python train.py --num_hidden_layers=11 --norm="rmsnorm" --qk_norm=true --parallel_block=false --extras=["some layers without attention", "local attention windows", "gated attention", "exclusive self-attention", "value embeddings", "a smear gate", "an embedding shortcut", "learned residual scales", "skips across layers", "capped logits"] --optimizer="adam_variant" --learning_rate=0.000589 --schedule="wsd" --final_lr_fraction=0.0 --train_tokens=738100000
Each number is 128 + 24 x the weight over its row's rms, rounded and kept within 0 to 255. Layers, rows and columns count from 0. Numbers have three digits each. The size before them is the row's rms in percent of the matrix's.

# layer 4 MLP down, 512x2048, rms 0.0465, rows 0-99, columns 576-639
092:119133149103124137177096112102123126138103123138098153131143135132133107164116124105136161158146102151105149112110122135151159107137117128124108160108110074161179140125070120139144146124120162
091:097127146130097107145088079105207135099134139133147092104109091099106124167136114115118095150200139168113112094089153131140113141133162109152145142119144138115170169101122128074122155155171134
084:073163127133094158109102118117123163124107097148130135098150124114143095111135144115099185144104143117081126080143142164127089157110129145157121141132160118126119133114107138116172087149123138
094:155118096130151146168167134106133170044120139129152048166129118123108149125162154144136059119122119128086116164093178093131149092118112105115105122114159123144138168111131104126158157172150141
089:156108134103121112174119142105129139140116157132130111125143100131123155129117141131137136126138155115138098120119150142129146139139121116135088152086139112153210152132110140118114193150125093
086:137117174127121103105127147118104165138137143119115155136135116170113144163108118120132097110138124153141148121181113106135167097096114101123110149171116111156127144081128137095092112127116099
071:161137141152109101115178118137130132124166150132112137095112128106148111125146132136099140168116160141160124145100150151114100121055149146146095155104138155131086089134115129139153178168097141
086:158112118133131131122068138082139157147140112103134155140154118135132107132118136135120143203147168133107122128126158137104141152137090150144124123160176123086157084119100115084136174113136150
083:131173139142150137117110101084127130090140119134148117090127114113108114095129105138072113115128107137094094117122118119124110121108125122077118127081148165114101068142139120111128105141150125
096:162125157141163093148077152152064107064142127104119122122093109112100146145136106125112016139123089114125112151148127090133127101150103104104125133108097126139058131156138134143122123132116096
088:148157152104110156127146136093113152126154164137128141102109131089116107121121147149134144114085157122122119086159095149112122132128145141103184146114166157123119118116060134090138128143156131
082:110095143151111131110093115142129127097146131145153128151129145132150137108146113104117113146084140130119167152133116115125090080067116137137116134115121102142070172117143137117121044116108124
084:162139142104119133106121105160123108150112125087120141123111162139128104142119100133110166126135144141115161144109127114065148133099073148143118114123119156124111112142095122109135118092121126
090:145115123120166133091198151151157134175184137112102120130124105123121121169090170153170137116205137113153163120139111101126136138130130142105121098099154135138098132137148146138123180102112133
092:168121111102132097084117152142139138091140127135122111150147117141128123192101152123123118141112111152164094092125145068173135135162138122118103163149141136128147104119106134138122106124127109
081:125138142102139156095182135097170145118140117116157127108122134164127099161118089147105161115169155166151133056078133132115119122117106125120128125136129152103151075136085112141115141084123109
101:121210144139132148102103154129120085135139124122139139147155108104138159102097087147104105159086151104120128137154110131192136092110120122146111142117102114126130118105137128092080139122117146
100:148122094067124106092179168136161135120109102102082098155123166116202116174122130107104125146126133082130149143139103164110105127113120118139091134109124137100118143133152129123095187131122142
097:169079108142107132098091133156149154146130142117129185157149155100107117184124149174109101137153131157118143110109117114127156162126114073132117149092086149114145127122131083140140153111109124
103:140169133145097123149095163186128151149116161144144147137149136087090108120101136091105128119147145124099098127083116120141074149128097119088132157129080127119131179138119139138129172140126137
100:116101131124128081143108147070153154091114121128119158118156129131137142097120121147124124161132093136149102124139154114126118099142106136131065120155117126142108116110136105092150092134141116
102:144107153147112108095111141106101125154110093131152129076166105111137151092128112140107147132124157133140116110154128133094150124121128136146139119109124095130104152182082139125115152121135125
103:130110136120156111119143133117120110129087137120141140128167101079102075104098079129103115149071109088134102124094145137102131159142115125117141133172140109124148127139111150106128166148112150
097:106153164152148111116180151082149099175093116072121172135127138099129112072105134166132134157074135100185115163158150126115188144090120121112126126141090137124131107123114159140129119159122127
099:146070150138157165132094141132135090132125130083156164140134121114119149119145138145127129167121115164120123151137135090172113125093168138115122153119145157119102111133131139108121110136142129
098:126114101106151144098142127120156143121094141116095105140167162112147135117125053146136124146150170169140169140124130135125146130096091129140088090132124141148151123160106115106117118092121152
101:133166143153122130119160150088144149147140132132132178128118169174109103128181145137111187146099104126104108089156165123156135149097096174116099113134120138130142072155131096113106142157066114
097:142176131134159128143142109158129093107140106089117154136123155158107113107114130125148139099122108104139123114096124176129128126146109126124161162158099173105136104121137110131109128136135102
097:130140079155120201156104136106119159128127122115121119131132133141129114142118080105139167117141119170121102114127110134099087099093115125138121124086121122141109083121163136129093128125115088
098:133237126124134100108143127112142078111119153100128140105118131167131095135119123093105119114118135075187112108135156139155092130158133141139137138136110131112157111138139080151149126162129169
091:132160053179145146156097108175164135138104148111111114115135138129164132136149076119107126114150136142114116143130127097070088153102148124133123147121090147113135126112133112092102164133165176
099:167172115105158133125142119183115136132138126186150134132053139172094114117133164129150085099138133125104139184116141124169153097105146128153122118108137143133146160182133158095089112127134137
092:173080125116123132116121123146137122135086113148186084105151130141131072126119112123126099083087110120154169140167135099121103127158127096113117090157117113151085135148118095134152132107104124
096:132145152130131137113157136134104142146143141182090090116116124136128108128132192080136127115101140123104102132156081130111073134123140141132151127163125146134143119101104082108124119119130113
096:104123103150179180092084143133107125154147096138140130120106134147136126144154096119158121108161142143118100127085158115138167155141115142059106147118122093136118111116112123171158112134142137
104:168113136141086140111115155122126105098135128134131125098131096090116111123134092089131127118097132117119105083080165067148154123072082113141085149127134103109120174131168130119185156130108143
102:140130121091105121157077123128131130120144105167118156150086127112125099108108143159159126083091140135074090122096123115150101110155111119124114128115123123119122188108099143143140134136157128
100:158128106148156106115129077127113127124122108124103109167113120146112114120101108148137143152144133116134160144109133138095056142116111117133108133128093112151109150115096128131102160140113130
101:132160154137145142088152124050151179144182148160118117055166162116146093139149109140130153148124196094129115142105112166135124081090113125143106106129136134138118125116156123156138123143124163
104:142180179158144152137150160086136170119120117128070145147091158135129149152121118134143138124140081169075137152103196116119152118139135151104118152164154136098136115184075138171145167145132108
102:090190128120122098149088127143135113077138126160147124142139145142087158129156142164100136166126157161139109095133156138150155129130125153112111100134125142131131183130099127122132178162134128
104:111128156157139154151112118150173079123128150113140133129162122111136125110147138149132127093125152162122145110117170148124099095127126136106087150166139160122104122135105137120102128113140149
101:166157132101119131149125159122125139074142156103142129143168144116170122094156128103137142104107111125135142147149138131137125122132091135072101123127147109136128121181114129106150158161126102
102:141102098111167135118098161132110107134139145092134128118151120103129108146129180107145087176145143136084146151148153145132124101134108125070111119083126063111128157108113130086139110133137138
098:101108111138110078190141096096120162118119075132115125111153064100096138101099121131099135136133192129108151119131113120095103110092154121172149093155135093142108125095095125151122091105147107
102:181123123131172144126125169135156110106124139139150114110161107134101104171105171149127122129161148162123155143141154103141113119153130173160118135119145116165138104113119154104140137124137118
104:176122081156112151159119086143149086106190125129149158121126140111108108104136140141124088153105125106144154133134109095165122146168151128114129132118177122170129135129116120140131174130127122
097:118137160142121131155122144067126150118098139128125146143162165138114072125130164151118121097131097148129132139132087127174119139127141108152124107131122089145129146151170119126174118135160151
109:140151164162077146122097142133117149110118140137115123102107103159121080143103152103145111154119124101124167187127131151122101129117130117101146136107142126207122192137100123128139113136157126
106:143126109103142149102148143089142133121130115132039126106125158109120131099085112124161156135094126137119132130149147154104150092156143121149107122112117129090095093156141142154101152123150139
099:138125117130089098130111102156132147115133107127120112106133106167148133110123115144131154159179081112110123173156092128172159135155150116121105097091128114105109111117140112127079148103146154
104:106137165151096123122158094113134113112176145129103137121108128139117153142085165120152096109131125135140147168159154145108095089135143115134106094142192128150136133086130119091141121117129172
091:149111155164113122148131139146127143115142120141097130171107099113125133122134131117102147106159119124104131161121181155131125145117136123115116153082079122083131143143157147096128099112086089
100:107127126140101139131108114127146083135137156100131086137101131095168136078131134129067095130143111150154107153075117149125174162129150131152157106107104137103128112111101104162144126131144105
097:123116121161121146096114142166126098135126135117208139141138152099136128116128148108131126126111123115103169141137147099126110155147146173109101094086107113118089161159117096120106112138095130
097:133104108106130130138138136130110184121118099109109148186078183134176150141181144102135163146121119151123131126098145102104123129098116137156143146152127107115091102110099147149149171122126101
099:162132144141169067139104149136122166146142156190123106110109144138139126100140140160155154171144111164162138109139121085092163140126116135125125106169128105122140120133139121183155147123196111
103:103138154114109099154131170164139121120111115164138124082120139168136110117152120148124155128167098131113133128120135148110123142116126119103118149163104112153097136152106109169126147128112103
099:074137110153098102136135108161115118161089130106099102165147104095198137154119127093118138157143114142123149152120097063140167134124143128096155102121107117065148083116144122104142158147163132
100:110108064106123114119122088179141138135178065125103154158097102126136145147190156157108146199139108170104119108114113123130143146121148141168100111105118134123113149132148095059105089136166131
106:100115110102172111139123136096082097119122144168195108141137121122132161125140193099073152098118175134108138111111167164158174101124149103099133095117143120124133110127140104152147123132115151
098:141154095110131126186187149153117089143135123145131140113143051110116136166150159128104146110183094109124138109102107136111152137164088134144142118149126117108113089159140088106144106105107134
102:111123127103114080157112119154124150122121116133148111107146104156172137092134092122119125087118110112126124151150085111109154080172147116125140126153134094125155104103103113095151154096118112
099:156143131106145110172173138114129141136076142158105187115118121107150140125143137088143134164145119134085133122186137155125084141104160127103114150130137116124126105126137142145104109170146110
099:202140125103115162151137094110122116147142132117105115123113119137110156091154163156135164123136142134124143110099121084082124165140095167190107098124138135129119080096129122108136149141130136
098:129094162106140183136101096108135141122149125159118114116148154115093129088113121144124116140118148141124118118129161104120099135119130136091131134105128155139127141158157113109078105131090122
101:154089111132178148108165131089167131142131106112159132125122147149108139169123140141130103109151194124119101145139128135130125146180127155121104137137121092111138072081136157115122149122104139
103:119109073107140117145120126144120129107145130114082105099105114149101100149155105088128111095169111133099138109123228146080101138155137084083116114148145169148138159139128125123130135150118120
093:119143142088144082112133128135128108043138128161138119135104115109137148147086121109143120145151128122125148129138113156125142116091187145165102103125134123139114158165124103129119109132128126
104:126137098179103095088138160136118102114149139122168145097095138120131135110104145071148106134113116087139129134142157151108098114163105132157141116147131143111137165135137132125118129125081121
106:158167142138167131108109175182133150136136150154167118142144097107088122142153138125120096112129128157116113111103034109105137096117166107108138094117134171122124126140092151108147135126173132
098:145106128118161129120085140084127142150126141154161174137139154119155132066127120145180099182056108121130108102080157141129112149129115126159117128173109132088152085130124134106150173151136112
095:137146132079143087145102142118156077129125100143144162132113132149137112102159113126100140155136132173127114091121093187177101142100118127127122167104162120098108120131151118136115102161091120
099:107139109130112127100130130082112082140128175136121153163172136092118104150082199142159144143120140143148142136175120139125141177121155117076125133118118118101167146088134104139126152145114126
099:160117113123130151130058137143150078114137147136098120115095137162159110127102162147109121135116101137144125080085135114122153123145130124130131150114112099104123091112134131153129135149154141
096:138133157083131119132148168107116113112145117139122190138133142111118131151113113102125124135131109133142116115133131102179136103143139112114140074116129151120144117159150118119134146129116105
096:137091133119139098207108158157159157121086122121202146109145111141115137175077117160098100148197150094144149117092100133173136116127157154146109142134147086121146128132132129099140139140117104
098:145163101150133096151121132116151092155104140143143144105154112112161146151140126168096102129129093138124136151124128112148172212149108124158095124101090136159109137155120160132115115170094122
102:121172128107130153164142116103124112135154181082128174154101081123147145110143096138122118156178136085176091100145104134139134159128122118127126173136098173117156112122154180095123094154151138
102:139112104129148141124119111134136098076140145065152177106133102112132102118098120164159149108142078077134135129122115129093108139147126122138127116133136100091109121159097129138117132137106119
100:129134152087162100092116126150128124123126122076132161137127135159079124153095151144109121144139090117129141132159147144133114135113156094128148114122137173125161127138153112140145125131117142
103:161121136149118150121127104144160144145150114130116122165142127161092193128164137134070118113154139150138178142095162113103127113130179112164078148137145140161131150110103123119160143106117112
098:124129146190123124100133135134125089121152118136085114105110126129126169148145165188119077143132138130149143123135128095130159134108131150142147137144102137119126130148119159091122107097150143
098:104112192123082134152118124123128081115070102101112126117160145179086147133168093122150135112110105125106131108102151144136138153135110128168151100142118149157125130137155129144091116124083130
101:096168110132155130156149111128105094125077110153162094123132150167137101091139094122145124118077091107124114120101079121141079107131116129120153131146175123114125117159105160105105131111116144
104:098111120127119114108153081167119123147138143141090118080088127119096108099111144101129108164130123096090141135154132115128138122120134109117077116109108148140157120162082133115121132145195123
103:087127131133110142156095109083132167154093119103136133167162123153144115118099105156139116127116129120151136097117106152127147144153076127081093108175104147122141102120111111136158113137131126
103:118168134097141116157123106155132121131155150140121128122110139155115150118093087160117100125104071100159138136091139135144206142119133167122144087146090109121160146162150135125137125159145148
101:126146121138134133105128166114126125136089168143084130185149099082161153112151113104120156128099137121153105122122115112118127150129122154157151133139134094098124107110138137151143136154152114
100:122107127141149081142129128104159140150143142121098101108123137141125114093148165115117157143096126162079140107119089108149137104102122145129131138112152121142144118127134101154144124113154125
101:108135151141123139122165143124128137116148152148133194109098110092112117138111102144115122122126151079131132142078139109157163167157118135169101109157145116160129121150105121156120160133071119
096:119147142106134133092129140070105092146121139098116136114169113165120109110105120107103125125125178115114152093104117147085141143110141170106124123124091138169155101166115135140119102122139117
100:112120145121165132128116094093107121157138135138133102132107148169156143100168138109186125144146180164110094112099165173159111152143093129117094090122109124175116117153112084139126149109161144
102:123170138117085131151128103124119117141125102131173139139106152128158112072118126081135101123105121144111121134147157180113120141135108133119107183126105102161125179104126104093090142143133145
099:123123103167068152124108120122118098131131113149136135124051138134147091169143128076132127155162109080105114154158170110120106111124163137107133106121160094105113153120118108162143097103122128
099:102145129092107157149113159130116135112125091177138107118164147141109116161100167114109116143138142101134159152138131123124100125111106146123132099108085100166103094168152146138115129131128148
097:120143115113136162120117143104141102144126179093091111150142159135166103172171147114133085112154127168150127144106128124138111114117132147135153139116139150115131115137154083127107102136165130
102:131131145184114110117101112115171138122137133139174107094038120145125126123095094140125128083099110113132112070130132143133131141120137127147124147175131165130122127169156104197132120135143155
100:097156132140102104130120145124134111090130123109142095130100145120132140159114102145112139140180116136130130113140129117139192143215142122082131128167097114139140126137090092122131126114167111
100:128116127124149149131144088127145167115116117143132130130154130113118137115142162119138087096132133120106158116163210110125097140137117144141163134105083130144140094167095164154144129119085133